python train.py --qk_norm=true --attn_scale=0.2 --init_std_up=0.0252 --schedule="cos" --final_lr_fraction=0.0 --dataset="wikipedia_en"
Each number is 128 + 32 x the weight over its row's rms, rounded and kept within 0 to 255. Layers, rows and columns count from 0. The size above them is the row's rms in percent of the matrix's.

# layer 7 attention query, 96x96, rms 0.11, rows 73-95, columns 0-95
size [ 83 119 127 111 111  89  89  77  68  80  99  87  82  97  87  94  83  95  93  89  77  81  84]
[[156 146 101 146 142 149 132 126 103 165 106 112 181 104 123 142 116 126  78 115 135 119  95 184 112 131 189 128 145 162  88 105 129 166 198  86 135  90 126  94 171 166 116  90  69 115 152 100 135 179  99 187 145 152 212 137 152  95 108 148  70 131 141 153 105 111 130 203 109 115 178 102 106 179 123 144 127  65 112  69 166 131  99  87 131 106  75 107 126 126  95 105 165 120 121 130]
 [113 112 153 125 210 172 147 145 151 106 136 132 164 143 155 132  82 150 139 110 133 107  36 140 105 155 161 120  90 168 146 102 133 146 168 107 164  77 111 141 135 102  95 111  52 113 129 120 134 179  92 172 163 156 188 151 166 116  47 150 169 129 131 112 137 123 124 141 167  39 136 168 125 123 108 140 116 110 199 120 176 123 108 108 137 140 122 133 186 103 123 105 154  79 122 113]
 [180 122  94 118 121 120 143 133 126  85 184 116 123 158 108 124 185 173 156 175 130 191 184 109 132 134  87 156 141 132 132 150 118 128 140 121  76 182 129 115 147 134 202 108 170 105 106 109 149 109 141 163  85 132  84 128 107 182 159 104 134 117 121 134 149 152 150 123  83 244 115  87 105  68 147  78 136  97  77 110  92 124 169 111  96 125 163 126  66 102 142 156 102 143 114 121]
 [117 130 141  84 127  71 112 112 147 132 131 118 164 153  38 115 116 183 120  64 127 111 108 138 139  92 158 155 138  86 139 108 145 116 146 121 161 143 139  89 125  57  52 115  68 181 159 132  82 116 170  59 140 148 123 107 148 120  87 147 129 137 143 126 122 114 101 157  67 124 113 134 124 107 137 204 126 175 127 104  96 119 143  62 135  99 152 150 148 135 128 110 198 116  74 172]
 [128 122 124 159 160 194  87 153 116 143  85 128 100  98 194 166 180  85 114 192 148 123 129 167 114 146 130 133 139 181 104 125  82 135  76 146  86  98 118 150 151 142 163 112 180  97 144 150 172 102  78 199 146 116 109 141 104 121 105 138 116 141 144 146  82 139 130 124 145 130 160 154 165 161  99 110  84  73 193 111 147 158 110 179  69 182  93 102  96 113 128 111 109 117 197 118]
 [163 100 163 106 130 110 129 111 121 100 170 133 129 113 177 105  74 135 135 107 140  81  65 118 107  42 125 134 103 105  33 116 155  89 160  94 100 165 154 119 142 102  53 132  67 157 121 151  85  98 118 141 175 117 136 128 208 136  98 137 139 144 112 138 126 102 143 106  55 187 147 108 128 180 119 170 122 124 137 138 111 124 116 135 188 130 112 123 165 144  81  81 144 106 127 120]
 [155 158 150 180  89 105 141 213 107 154 156  90 151  88 110 140 112  86 129 102  91  65 171 121 129 119  81 150 118 111 113 157 162 149 102  47 144 164 150  94 115 166 139 184 128 151 137  98 135 107  87  69 154 132 155 118 190  93 155 148 108 155  83  89  84 182  94 142 120 124 131 145 139 124 173 129 179 193  81 105 106 139 129 178 126 137 158 127  99 179 123 142 145 149 147 140]
 [109  89 139 143 103 113  77  79 114 150 153 119 118  91 129 109  65 147  95  93  86  77 110 137 132  55 105  87 128  74 152  98 171 137 191 161 114 140 158 110  87 144 106 154 129 120 111  71 131 159 122 122 152 136 119 110 130 170 190 133  59 101 145 146 125 114  94 139 172 113 149 177 123 141  86 128 146 204 145 170 191 140 141 145 143 188  81 118 126 138  96 174 126 155 184 132]
 [ 94 124 113 130 143 106 125 112 137 149  87  60 126  90 117 109  81 119 155 146 102  86  49 177 149 123  89 105  88  86 147  95 139 119 179 168 115 118 108 130 185 126  68 150  72 142 100  67 146  71 121  63  71 108 116  92 146 149  90 117 132  72 135 108 142 133 107 123 172  86  98 143 134 180 165 126  93 101 118 143 122 159 161 143  62 104 130 111 189 143 105  89 144 145 143 139]
 [131 135 159 116 156 135  30 151 151  89 103 147 125 100 110  76 197 163 117 172 106 136 123 140 113 145 172  97 135 143  97 110 122  85 148 192 128 100  97  98 135 114 102  98 132  69 109 115 165 111 126  95 143 146  92 165 135 121 103 180 126  48 158 107 186 128 101  82 152 109 150 110 103 143 116 158 135  81 120 145  75  60 117  62 126  72 136  93 107 136  89 134 120  86 154 147]
 [146 142 137 123 145 116 163 168 111 121  84 113 185 158 126  93  92  96 161  69 100 119 208 114 145 161 120 175 138  93 125 109 130 139 106 122 125 101 149 186 129 131 110 228 126 131 144 148  92 166 138 103 102 118 123  61  75 109 182 107  82  99 140 112 127 138 116 155 139 155  73 124  80 138 127 108 224 168  93 183 172 125 118 153  91  81 117 152 135 126 135 121 104 153 113 153]
 [157 127 163 154 104 147 123 122 164 120 125 124 110 178 196  59 164 156 120 131 130 137 121 129 131  73 157  92 139  78 118 109 101  89 112 155 127 186 123  94 158 122  96 120 111 104 112 110 114  94 124 138 105  96  92  56 154 185 128 209 138  97  91 101 185 131  96 131  68 202 123 138  93 128  81 170 129 130 163 139 102  93 116 142  74 129  91 175 148 165 110  72 158  98 152 128]
 [127  41 125 132  97 100  52 130 127 122  97 120 191 131 190 139 169 150 119  80 133 150 101 135 137 135 156 119 154 116 116 179 132 122 144 157 124 168  86 110 131  51  88 150 106 149 124 115 171 144 140 108 131 148  54 153 102 188 113 171 129 114 130 104 102  74 115 136 145  98 147 150  85 103 153  89 121  77 145 140 155  81  93 150 125 170  99  85 147  98  85  90 192 125 120 177]
 [ 88 164 149 155  86 184 118  83 133 165 112 117 107 110  78 150  99 181  73  71  67 117 117 151 192 129 140 145 113 100 173 110 153 113 157 170 112 115 126 135 133 126  55  71 158 180 150 155 136 119 106  99 102 181  71 170 175 149 121 106 138 158 117 180 138 100 168 137 151 159 188 116  88  69 128 125 112 163  98 164 111 103 128 144 117  98 150 106 122 147  99 162 159 170 130 129]
 [152 126 138 119  61 154 154 178 153 132 123 176  77  98 128 202 182 176 137 143 147 140  95 153 125 111 151 113 105 119 147 106 143 160 155 123 114 152 134  84 159 148  92  73  96 120 132 136 159  94 138 163 141 201 131 116 180 157 114 201 154 166 153 136 173 171 123  56 142 192 180 146 151 120 154 161 116 136 192 123  84 100 169 135 122 160  97  88 110 134 125 129 107 106 170 138]
 [133 108 154  50  73  98 116  86 200 113 115 126 113 111 138 170  79 117 124 157 101 132 159 135 108 128 149 107 138 103 119 189 131 128  97  99  99 136 185 120 104 103 104 114 158  90 195 160 125  70  66 117  86  73 131 123 183 103 106 206 143 114 100 145 192 132 115 149 120 136 147  72 176 120 162 131 149 172 136 173 161 124 136 131 153 125 106 113  86 191 140 142 155 147 150 112]
 [121 172 103 125 113 146 220 107 115 112 134 157 114 142 132 116 144 144 174 130 109 104 115 118  54 121 150 165 112 118 137 147 137  89 113  72 164 195  89 173 172 121 165 133 118 123 137  87 140 180 156  84 141  63 157 139  64  85 141 116  61 186 128 129 126 104 114 111 105 122 108 136 144  85 124 129 140 134  94 129 158 128  94 174 144  85 153 177 159  89 163  96 108 100  49 100]
 [116 128 137 167 156 146 135  72 196  94  86 130 115 149  66  92 102 125 163 203  49 103  90 121 127 189 114 129 169 160 115 148 100 126 105 135 113 152  88 126  94 124 147 153 175 149 146  49 126 112 128 189 163 138 180 111 131 146 157  96 163  93 116 176 128 164 152  91 116 100 144 136 142 146 155 114  54  71  92  84 112 120  85 122 125 149 153 147 111 150 125 157 120 149  95 154]
 [143 147 196  73 137 141 123 108 122 105 152 134 156 127 119  98 124 164 143 133  59 175 121 119 122 108 153  99 118 100 120 202 175 158 180  96 139 185 129 136 178 173 130 158 107 130 138  91 119  97  69 190  94 139 156  95 164 135 130  87 147 108  92 126  66 142 142 106 142 170 142 185 121 210 171 146 129 153 108 104 170 141 187 156 150 129 155 153 124 118 141  91  91 123 150 182]
 [ 95 132 168 163 112  71  93 125 129  86 114 170 142 135  39  88 121  85  87 146  87 140 122  79 115 114 102 167 155 158 149 164 122 108 168 169 155 110 125 102 102 151  91  92 162 166  89 100 109 127 140 104 137 163  80 176 156 159 168 100 149 105 110 156 174 160 172  85 144  85 168 160 156 162 152 151 114 177 144 106 150 139 147  62 126 171 110 113 118 122 137 146 177 192 170 125]
 [161 148 154 115 201 153 104 127 108 166 108 146 142  83 165 135 111 110  95 143 124  65  97 170 187  92 123 112 150 125  99  59 129 164 191 134 134 109 141 154 139 136 156 140 114 106  96 128  83 146  91 169  93  81 159 104 141 116  90 148 121  91 135  92  95 134  95 132 193  80  95 195 110 199 138 176 100 111 160 143 162 124  94 143  81 159 117 136  95 165 129 134 161  79 140 178]
 [150 127 121  73  91  85 111  68 107 166 153 149 195 148  81 126 157 187 134 112 152 127 166 152 140 146 162  90 176 140 146 135 172 193 169 132 130 103 126 159 122 130 153  97 190 123 123 115  36 153 173 127 104 115 181 115  98 165 147 102 118 120 139  92 147  95 113 141 113  56  89 138 121  56 138 128 175 141 110 118 168 145 138  94 133 126 139  97 117  69 160 133 149 163  83 144]
 [102 114 146 157 127 167 158 122 143 103 138 130 154 137 155 137 145 138 129 179 151  96 185 136 115  75 135 120 138 103  83  90 105 131 141  93 138 115 150 163 139 201 134 167 149  99 156 164 147  78 134 131 148 101 147  77  77 148 156 204 131 103 141 188  96 106 110 106 148 196 159  46 161 152 111 186  90 114  88 145 184 192 100 141 187 147 146  99  92 114 135 137  85 111 113 139]]
# layer 7 attention key, 96x96, rms 0.116, rows 73-95, columns 0-95
size [ 77 108  84 107 107  95  93 100  85  94 101 102 109  91  90 100 101  98 101 103 100  88 101]
[[111 157 143 121 117  67 123 121 181 125  73 172 152 155 146 154 146 178 123 125 155 184 149 148 169 113 154 124 152 113 163 131 110 117 176 139 156  71 116  98 148 164 131 168 147 177 117 109 163 132 134 117  71 139 103 173  77 192 170  81 153 131 208  96 127 161 115 121 115 166 125 113  78 130  74 120 120 122  83 111 179 128 133 132 109 185 125 109 183 108 119 105 177 160 156 193]
 [187 111 163  67 123 110  78 109 148 148 114 145 175 120  87 197  85 149 178 122 135 196  84 164 176 118 138 154 131 199 144 174 149 163 104  92 106 106 128 122 120  71 109 131 135 100  92 142  72  95 103 163 183 117 114 140 155 139  97 117 139 177 122 126 203 146 144  76 143 114  89  94 113 124 114 112  96 111 158 153 103 122 153 125 120 156 159 113 136 159 160 182 156  82  93 151]
 [100 135  97 144 167 155 199  97 113 104 193 147 112 169 141  92 164 151 137 154 113 103 185 162  89 134 147 157 145  79 141  62 147  85 155 109 152 148 127 138 215 151  56 118 103 158 138 102 120 132 153 194  71 125 157 133 131 198 177 160 132 110 146 119 131 116 120 152 100 201  87 128 153 121 110 138 121  60  98 126 108 140 154 119  86 103 130 113 135  78 130 107 153 125 138 135]
 [175 128 175 105 143  67  40  86 168 106 110 106 175 127  71 174  74 149 163  84 150 175  96 153 149 119 104 130 128 197 151 132 140 170 142 135 125 121 117 100 128  83 151 135 122 122  76 102 119 129 120 116 150 101  69 113 116 120  64  97 145 134  90 119 162 141 109  61 131  98 158 139  41 133 166 122  95 157 164 132 159 114 136 146 150 136 136 129 133 118 123 147 134 138  43 146]
 [ 87 140  97 142 152 140 148 157 115 136  73 121  69 140 162  87 173  84 101 186 124 159 125 101  98 132 145 101  98  76  85  97  93  75  90 100 134 192 131 151 115 173 131 117 128 158 168 135 151  95 138 139 143 125 188 141  89 171 160 171 108 177 147 144 101 114 123 141 142 160  65 142 203 120 114 108 126 107 143 116 132 192 129 159  89 162 123  98 156 119 167  42 116 130 160  96]
 [124 121 159 134 176 111  91 147 158 128 128 133 144 132 130 110  99 134 184 154 120 139  49 199 147 115 103 186 128 180  61  97 121 130 133 137 115 122 107 104 191 129  91 134  71 152 148 153  90 122 148 112 192 167 129  97 154 119 137 119 163  84  91 116 140 172 123 107  85 113 145 153  41 163 148 137  95 129 136 177 142 100  76 121 150 136 123 112 141 173  83 154 201 119 126 185]
 [139 119 127  89 189 136 135  78 112 120 116 206  99 106 145 124  96  76 157  69 152 141 126 132 166 112 137  81 157 183 103 134 124 160 168 110 135 131 155 133 163  81 117 134 171 123 179 120 137 115 118 145 120 136 123 159 187 117 139 117 132 165  65 157 132 104  74  63 160 143 121  95 120 144 120 101  59  93 146  92 202 112 169 155 143 175 153  74  99 160 168 123 126 163  69 120]
 [ 85  92 212  83 154 158 113 121 184 102 102 122 122  83 173 173  78 132 124 134 168 163 122  98 144 191 111  91 125 124 169 203 139 140 110 154 148 131 125  87 129 129 127 119 127 142  95 142 147 154 120 120 109 168  96 170 163 158 179 122 142 148  94 183 156 104 116  98 186 103 163 144 126 163 114 145  95  85 103 152 136  45 155 133 120 129  94 156  98 124 185 103 171 165 111 173]
 [111 151 106 210  62 113  96 121 128 154 204  87  76 158  89 142 172  85 103 140 107 150 121 165 117 101 127 108  89  71 182 112 190 110 120 131 181 153  93 128 118 128 170 145  92 146 142 122 168 154 165  96  95 125 125 129 118 152  92  89 113 130 158 115 106 115  66 159  61 100 110 112 117 198 162 153 129 186 119 122 125 140 107 149 145 131 125  72 155 153 143 123 118 101 101 178]
 [116 136  73 145  96 135 134 164 106 140 108 104 128 129  86  85 114 105  67 116  57 124 118  78 142 126 142 158 156  74  98 174 161 130 139 203  92 133 156 149 152 110  96  97 137 154 103 133 102 103 160 123 106 157 222 111 153 128 162 142 179 128 164 118 129 137 184 113 152 105 165 133 199 133 143 168 166 156  56 145 147 141  95  63 107 159 132 142 156 123  94 112 102 100 166 165]
 [108  92 171 113 197 136 135 146 202 136 120 119 171 115 101 130 141  96 116 137 116 158 133  94 105 168 112 102 122 141 126 143  93 162 144 175 129  85 159  79 169  41  64 108 148 157 106  73 192  95 139 107  86 150 120 163 162  81  97 129 140 115 140 104 173 170  91 138 152 163 124 158 147 162 146 123 103  83 133 125  82 152 118 138 114 143 122  98 169 179  67  77 122 146 109  80]
 [159 194 105 166 156  78  82 145 132 146 127 129 116 105 113 137 131 144 102 118  93 149 135 113 145 100 137 172 130 123  77 126 114 100 135 139 116 129 120 130 121 122 142 148 113 245 101 138 101 170 120 102 175 119 102  85 115 162 161 120 161 127  74  78 188  86 117 155 117 127  61 163  68  92 142 128 159 125  57 109  46 158 131 130  93 105 104 188  94 133 119 150 141 147  79 134]
 [102 137 116 122 142 193 111 106 129 139 128 161 193 109 159 129 146  93  94 207  99 147  86 116 111 109  61 161 111 159  80 130 129 100 157 138 107  56 103 159 146 159 147  67 108 111 166 129 122 152 140 137 121 111 111 121 186 122 100 130 151  89 100 119 117  95 129 118 147 109 109 187  80 176 194 127 120 163 106 146 137 129  55  72 135 139  93 142  88 101 164 161 105 107 148  57]
 [138 158 165  92 114 130 118 108  93  89 109 140  83  72 153 114  88 136 105 162 113 191 130 149 140 154 150 208 112 136  97 103 131 135 169 172 141 107 144 131 110  89  83 101  74 126 145 185 163 161 137 107 139  29  41 131 110  93 169 160 130 110 108 165 150 132  93 129  91 163 125 151  95 128 140 128  64 102 176 133 167 153 127  86  81 121 117 113 114  86 136 105 157 159 108 145]
 [153 111 132 130 110 103  79 131 155  87 115 157 104  85 114 136  79  87 127 121 101 134  95 124 118 104 125  56 172 154 118 166 179 129 142  84 120 164 139 152 110 234 118 130 100 163  78 179 130 127 127 140 101 152  50  91 125 186 134  82 145 112 141  98 104 139 201  85 163 169 180 168 120 121 145  90 139  91 141 121  87 174 167  79 111 157 129 144 129 113 163 105 114 141 145 130]
 [201 123 178 145 120  98  95 146 184 122 156 145 153 132 192 139 135  71 117 120 136 125 154  73 123 153 108 189  75 163 148  98 131 120 113 100 154 126 110 165  79  90 120  86 130 140 143  99  57 198 172  93 122 139  94 126 122 119 136  91  65  82 122 139  81 115 110 172 136  94 139  93 146 164 100 109 165 105 160 139 181 179 100 121  97 165  78 102 139  79 115 120 142 106 103 129]
 [ 97 157  95 133 188 106 121 100 125 170 159  95 164 121  99 193  79 149 196 190 105  94 126 156 129 117 158 177 114 137 103 151 110  73  74 107  80 158 132 166 129  60 196 114 112 137 130 110  98  61 159 129 155 119 140  64 141 150 127 120  87  73 116 121  88 128 104 120 136 119  81 166 182 136 125  94 119  85 101 148 110 142 120 162  94 117 117 146 154 159 136 149  85 165 103 145]
 [108 123 149  98  90 142 160  92 148 132 163  93 122 143  62 103 184  97 102 129  94  88 142  92 142 203 144 166  87 124 136  87 116 129 146 122 158  55  51 167  85 206 190 127 145  62 138  57 185 133 133 137 122 157 174 164 106 122 121 114 141 104 146 129 101 129 132 147  83  97 107 178  91 133  93 117 156 176  85 103 120 141 124 166 136 151 128 132 117 159 121 145 125 118 137 132]
 [139 127 185 141 153  85  83 118 133 114  84 106  80 165 134 105 162  41  69 132 131 124 108 138 116 127 116 127 129 126  83 102 153 148 186 154 139 151 144 130 147 147 156 124 110  97 138 129 165  64 128  34 134 167 114 103  95 146  73 100 176 108 183 143 130 113 123 134 168 118 104 122 145 128 141 110  79 135 200 104 123 172 118 135 181 163  78  75  84 144 112  99 184 113 106 154]
 [134 152 165 145  88 118 118  85 127 148  61 101  62  84 136 138  98 169  63 112  80 142 124 158 106  80 146 149  98 118 131 160 163 152 150 157 119 157 180 112 106 170 141 143 139 138 102 115 157 145  89 130 104  92 150  93 173  82 134 134 124 108 117 173  92  87 108 156 134  88 151 162  71 154 108 108 113  81 177 173 143 108 111 100 139 169 143 123 150 109  66 119 143 217 185 168]
 [ 88 102  77 114 152 151 120 170  69 109 126 163 143 129 125  97 146 149 131  79 137 112 116 158 116  87 147 110 157 157 113 118 136 128 108 145 111  88 151 131  72 127  98 186 123 132 151 156 192 176 122 132 190 171 148 101 124 137 136 140 149 168 128 170  88  78 129 156 150  39 163  77 155  98 133 143 126 172  91 114 124 149 147  88  96  98 161 146  83 167 119 150 151 163 146  22]
 [157 147 114 129 175 182  73 191 111 194  79 128 138 105 172 104 128 136 133 101 151 142 115 163 116 149 143 172 116 164 120 108  95 179 122 127 117 170 137  99 136 172  81 123 161 177 134 113 141 135 107 142 115  87 161 125 101 136  63 141 131 117  79 165 166 107 121 126 133  76  76 204 109 116 137 124 122  51 169 170 167 152  65 165 144  90 135 156 138 100 102 121 161 142 124  68]
 [137 131 115 127 140 153 195 104  97 121 123 203  96 120 137 140 151 107 101 147 132  77 180 124 123 132 146 149 116 123 127 107 155 118 134 108 139 100 112 188 191 153 114  64 109 108 193 199  77 116  85 135 102 106 205 120 115  83  94 119 117 131  89 123 121 150 166 108  80 133 185  99 136 139 100 213 117 151 147  97 109 101  86 125 101 117 144 108 107 129  83 149 174  91  67 141]]
# layer 7 attention value, 96x96, rms 0.146, rows 64-76, columns 0-95
size [ 95  80  90  98  93  94 110  95  87 102 101  91 111]
[[128  72  57 107 119 139 145 152 182 133  46 159 128 160 108 102  92  65 111 134 188 137  81 137 149 132 178 130  84 109 110 127  90 143 114 117 117 149 117 118 120 117 165 104 127 152  71  59 165 147 174 117  85 171 110  89 159 168 195 121  80 129 166  82 191  95 154 119 113 110 120 147 149 102 119 119  93 129 119 138 112 165  95 100 160  96 133  94 109 142  73 138  97 134  85 111]
 [147  91 138 123 139 141 144 126 121 141 146 154 139 116 154 189 117 208 124  51  86 160 100 135 174 141 104  79 149 163 124 134 143 110 120 137  78 154 126 146 132 144 160 113 145 139 184 114  62 131 113  70 150 128  77 158  73 111 114 104 125 138 143 126 129 153 127 203  89 143 204  79 139 122 149 127 147 165 105 114 103 128 115 136  95  81  84  92 108 205 147  95 120  48 129 118]
 [ 92 114 158 144 184 129 120 160 111 178 138 110 147 189 105 158 127 138 141 122  93 116 134 155  43 166  67  92  66  94 130 127 169  94 110 147 132 106 117  96 138 161  78 161 142  66 166 112 135 201 117 124 102 151 148 160  83 138  86 142 153 132 148 146 143 149 156 151 150 127 138 169 112  64 135  92 125 116 168 103 161  96  85 136 148 109 196 175 123  67 109  83 150  95 109 114]
 [ 75 141 143 130  65 138 134  53 101  94 108 149  85 127 148 136 115  88  73 182  85 151 153 134 139 117  89  91 123 185 152 119 134 149 130 181 158 174  55  84 139 139 134 146 170 127  94 103  90 157 120 143 161  45 127 128  76  73  76 144  90 135  95 116 156 141 155 131 139 117 103 103  73 112 167 153 137 129 134  79 133 133 140  74 147 120 128  86  96 186 140 127 136 129 165 149]
 [146 213 140 159 143 145 102  96 192  92  84 116 137 100  75 103 152  82 106  79  92 138 152 165 107 101 130  90  96 108 151 116 122 103 164 191 148 150  86 152 143 145 152  83  39 148 189 137 122 146 186 145  72 107 120  85 181 143 133  97 105  97 144 175 111 110 125 143 117 135 146 123 130 155 133 148 109 116 136 155 128  59 142 162 159 118  99 100 108 134  54 121 156 104 143 126]
 [105  82 163  95 160 171 133 114 100 104 129 149 161 132  97 138 147  84 104  84 177 153 183  94 149 178  83 118 112 117  90 101 146 152 193  93 101 103 163 148 194 143 164 147 106 159  77 115 155 173 100 183 148 117 156 131 103 136 118 109  93 141 149 126 114 151 101 159 121  82  92 187 113 202 144 129 199  97 117 145 170 179 189 126 120 138 169 141 141 117 104 156 120 105 138 172]
 [ 96 175  85 139 166 149  84  44 121 114 102 105 147 158 109 133 115 129 103 173  98 126 102 128 109 151 116 123 148 142 177 165 122  75 131 149 100 142 134 119 111 179 153 161 169  65  82 155 152 183 119 118 178 124 146 133 198 177  97 100  99 174 144  94  78 134 131  85  79 107 131 129 167  93 165 144 113 150 119 189 179 159 112 139 120 126 133  89  90  56 153 109 161 145  92 116]
 [104 128 121 144 139 101 145 155 125 119  74 100  82 159 132 142  72 117  76 132 179 176 115  97 137 116 184 190 181 165 157  72 146  73 140 133 140 103 164 141 101 220 114 100 121 108 134  83 199 154 125 130  95 128 131 144 117  99  52 130 162 125 134 121 138 120 142 144 137 129 186  90 116 135 162  83 102 110 177 106 113 150 135 121 181 118 103  77 143 146 169  90 177 160 136  99]
 [ 99 147 137 172 137 139 129 108 185 159 115 126 138 112 153 160 113 144 185 111 121  97  84 130 182 115 164 134 155 120 131  63 149 146 139  86 142 113 153 115 132 142 173 204  63 123 159  75 141 111  29 141 113 119 132 116 122 106 117 141 159 142 148 120 173 202 149  82 146 167 103 149 156 138 102  99 153  93 135  59  86 129 126 104  79 152 102 118 172 169 111 133 165 128  90  69]
 [165 128 107  84 101 110 108 112 162  73 166 121 156 154  76  32 133 119 101 131 139 191  93 118 135  91 114  90 116 122 162 117 115  95 141 171 134 144 155 159 153 102 130 118 133 146 129  91 134 140 186 160 190  70 131 131 157 162 153 152 100 104 166 194 114 103 103 133 128 114  81 169 123 125 131  54 160 141 108 109  96 136  99 165 121 134 101 112 122 198 177 175 113  78  90  89]
 [163 100 129 103  93 161 135 177  83 149 123 126 178 124 129 109 151 140 117  91  79 161 150 166 163 136 167  99 145 123 115 107 208 145  93  66 115 124 173  99  92 120 168 161  92 125 126 151 196 148 115 162  89 124 173 116 108 133 115  97 155 198  85 100  90 139 165 135 108 136  44 164 125 131 107  83 151 151 145 129  76  81 188 144 160 146 134 151 173 140  80 100 111  98 138 122]
 [ 88 148 140  80 185 144 124 156 116 170 141 155 199 165 119 172 154 147 108  75 152 141 164 150 129  93 127  97 143 112 161 110 114 143  92  97 129 167 178  87 138  98  78  81  92  76 187 169 172 140 138  96 113 178  76 152  98 158  91  74 173 140 121  94 202 111 142 106 113 107 135 131 128 110 131 150 137 114 129 138  96 105 146 133 161 151 164  83  44 148 118 131 163 138  99 146]
 [119 111 121 163 147  83 120 202 117 123  94 158  84  89 142 118  70  95 149  99 108  92 188 111 124 158  82 148 172 129  87 145 120 132 116  68  45 147 113 131 143 153 132 118 172 149  89 110  66 129  87  83  87 129 138 148 187 112  95 126 148 180 117 110 105 130  79 176 130 106 143  95 128 179 113  55  98 122 153 108  86  79 132  85 139 138 149 117 146 120 111 135 111  98 179 159]]
# layer 7 attention output (transposed), 96x96, rms 0.123, rows 64-76, columns 0-95
size [101  80  95 106  96  98 112  99  82 108 106  87 112]
[[140 119  87  94 151 122 123  72 103 140 173 102  65 145 102 140 125 145 110 103 213 141  99 162  91 103 131 130 162 178 165 118 141 135 133 125 112  98 141 172  87 122 175 129 122 139 151 115  92 165 194 181 168 115 148 121 101 176 148  71 114 174 125 127 163 147 126 173  46  94 121 109 129  99 114 115 188 127 134  91 137 130 146  66 147 115 120 160 125 108 184 155 124  85  70  76]
 [ 80 129 170 163  68  94 147  58 155  71  94 179 130 137 129  85 187 101  72 138 126 171 134  62 172 138 106 148 140 105 157 173 109 111 117 117 122 143 160  53 119 114 160 142 143 154 119 119 119 141 141 140 153 119  97  95  96 201 143  72  88 106  65 138 107 153 150 122 163 171 141 128 159 135 154 122 116 108 179 125 199 110 110  95 117 155 113 154  84 162 161 122 141 113 153 132]
 [116 165 138 120 109 185  58  99 117 152 119  48 153 116 132 139 120 122  85 117 108 139 104 166  90  94 137 159 168 124 128  90 156 180 109 130 181 170 137 106 126 187 158 117 107 119 139 129 200  57 153  76  92 157 123 102 129  73 141 117 105 124  99  82 101 140 107  90 111 112 158 132 175 155 179 130 125  92 108 105 117 150 112 122  70 140 164 179 155 172 127 177 135 192 114 154]
 [133 133 137 120 118  50 146  66 169 155 123 134 125 146 128 103 111 132 128 137  98 125 185  90 154 161 163  97 174 115  87 118 202 150 178 121 101 113 121 102 133 152  84 107 156 103  86  94 170 157 115 120 134 118  79 158  52 137 116 161 165  99 106 142  61  94  91 140 136  99 193 175 127 116  92 161 105  91  93 165 179 125 138 117 202 149 170 143 129 122 133  86 164 121 120 157]
 [104 171  97 161 179 122 159 112 148 144 155  78 110 137 157 136 147  80  75  88 124 106 177 130 152 152 141  99 108 145 118 149 135 147  57  83 116  90  79 101 155 122 126 132  42 142 108 207 145 158 139 142 105 109  75 116 119 101  94 177 157 162 108 115 160 140 156 141 154  81 151  92 110 139  92  92 145 143 165 117 113  71 168  81 176  88 153 115 185 183 149 143 156 143 138 130]
 [131 119 114 168  98 104 120 141 134 117 139 113 130 127  85 125 154 107 119 161 165 104 216 154 146 107 140 148 147  82 193 107 147  96  68 163 129  67 131  90 145 110 167 202  87 135 123  30 118 104 132  93  78  99 159 188 113 115 118 120 145  74 185 155 158 100 117 119 106  68  93  88 161 142 107 151 154 138 121 135 129 127 118  93 146 158 112 144 121 108 150 150 164 154 181 175]
 [116 127  78 137 131 216  67 138 203 124 122 147 119 128 132 152 143 125 109 155 143 178 108 152 125 133 136  49 151 155 144 130  94 158 120 135 116 150 133  91 103 144 128 171 123  89  84  83 172 160  59 128  73 183 154 155 105 113 132 144 142 163 127 100 120 152  78  88  73  84 175 136  93 143 154  97  81 177  86 113 149 156 168 116  94 136 129 133 142 106 135 196 136  91 100 139]
 [141 155 113  85  98 105 144 109 172 132 197 108 127 156 173 187 158 159 158  64  65 126 122 117 173 150 133  59 106 145  99 153  93 114 106 159 199 145 129 153 106 104 137 178 127  91 211  98 138 125 154  96 122 160 138 112  93 137 139 143 105  84  96 101 142 161  80 115 109  98 108 149 120 110 162 123 150 125 148 128 229 110 142 117 124  85 146 150 105  97  60 114 121 113 121 144]
 [101 110 125 103 188 182 181 129 123 108 118 134 118 105  89 170 132 124 112 104 125  75 145 167  69 136 100 142  99  64 125 125 151  97 124  89  99 162 133  71 157 148 105  88 145  64 194 110 122  62 109 115 123 185  99 126 123 154 154 122 113 118 102 131 179 176 134 152 115 157 106 153 162 125 140 176 134 111 173 153 139 141 103 132 139  52  92 204 153 165 133 170  97  95 167 130]
 [169  82  76  88 117  88  85 122 165 109 114 177 155 143 112  95 138 104 136  75 164 160 158 115 170 125  73 158 144 178 105  98 143 114  99 144  76  85 125 109 134 115 122  88  90 163 160 154  89 159 207  88 125 174 109 183 184 138 152  96 127 167 117 158 151 108 134 108  73 122 152 142 138  72  86 150 141 179 167 105 174 124 191 110 171 121 112 151 137 103 101 113 111 107 134 109]
 [ 88  90  86 159 119 151 106 117 123 100 143 170 117  85  78 159 147 152 132 105 101  91 103 137  83 130 151 214 132  83 139 136 165  81 131 134 181 134 184 134 133 122  83 167  87 159 132 108 146  80 144  96 154 102  75 158 155 114 111 113 110 144 129 177 129  73 113 173 125 116  88 178 190  93 170 130 121 155 130 195 102  86 175 126 103  97 104 165  82 139 189 160 133 132 118 137]
 [ 98 178 124 158 130 145  81 151 140 100 129  99  94  90  93 114 163 162 118 176 118 121 113 108  29 111 123 146 162 186 107 142  72 131 139  82 181 114 135  85  74 103 183 110  78 142 131 172 134 142 134  99 111 140 138 149 116 171 110  70 161 118 137  76 106 182 179 126 179  60 122 152 199 109 160 140 123 120 133 136  97 156 120  97 141 153 158 119 146 115 146 182 132 148 121  94]
 [ 78 176 160 148  77 156 152 105 169 185 131 101 143 136 179 127 123 151 125 117  88 120 124 123 195 130 116  76  94 113 129 106 156 134 147  92 122 161 118 106 125 125 172 119 126 147 147 118  85 111 141 151  83  23 160  98 112 130 166 109 142  95 169 147 167 126 114 163 177 118  73 141  80 137 149 151  92 106 143 149 108 146 137 151  79 106  96 156  88 116 175  90 217 155  72 123]]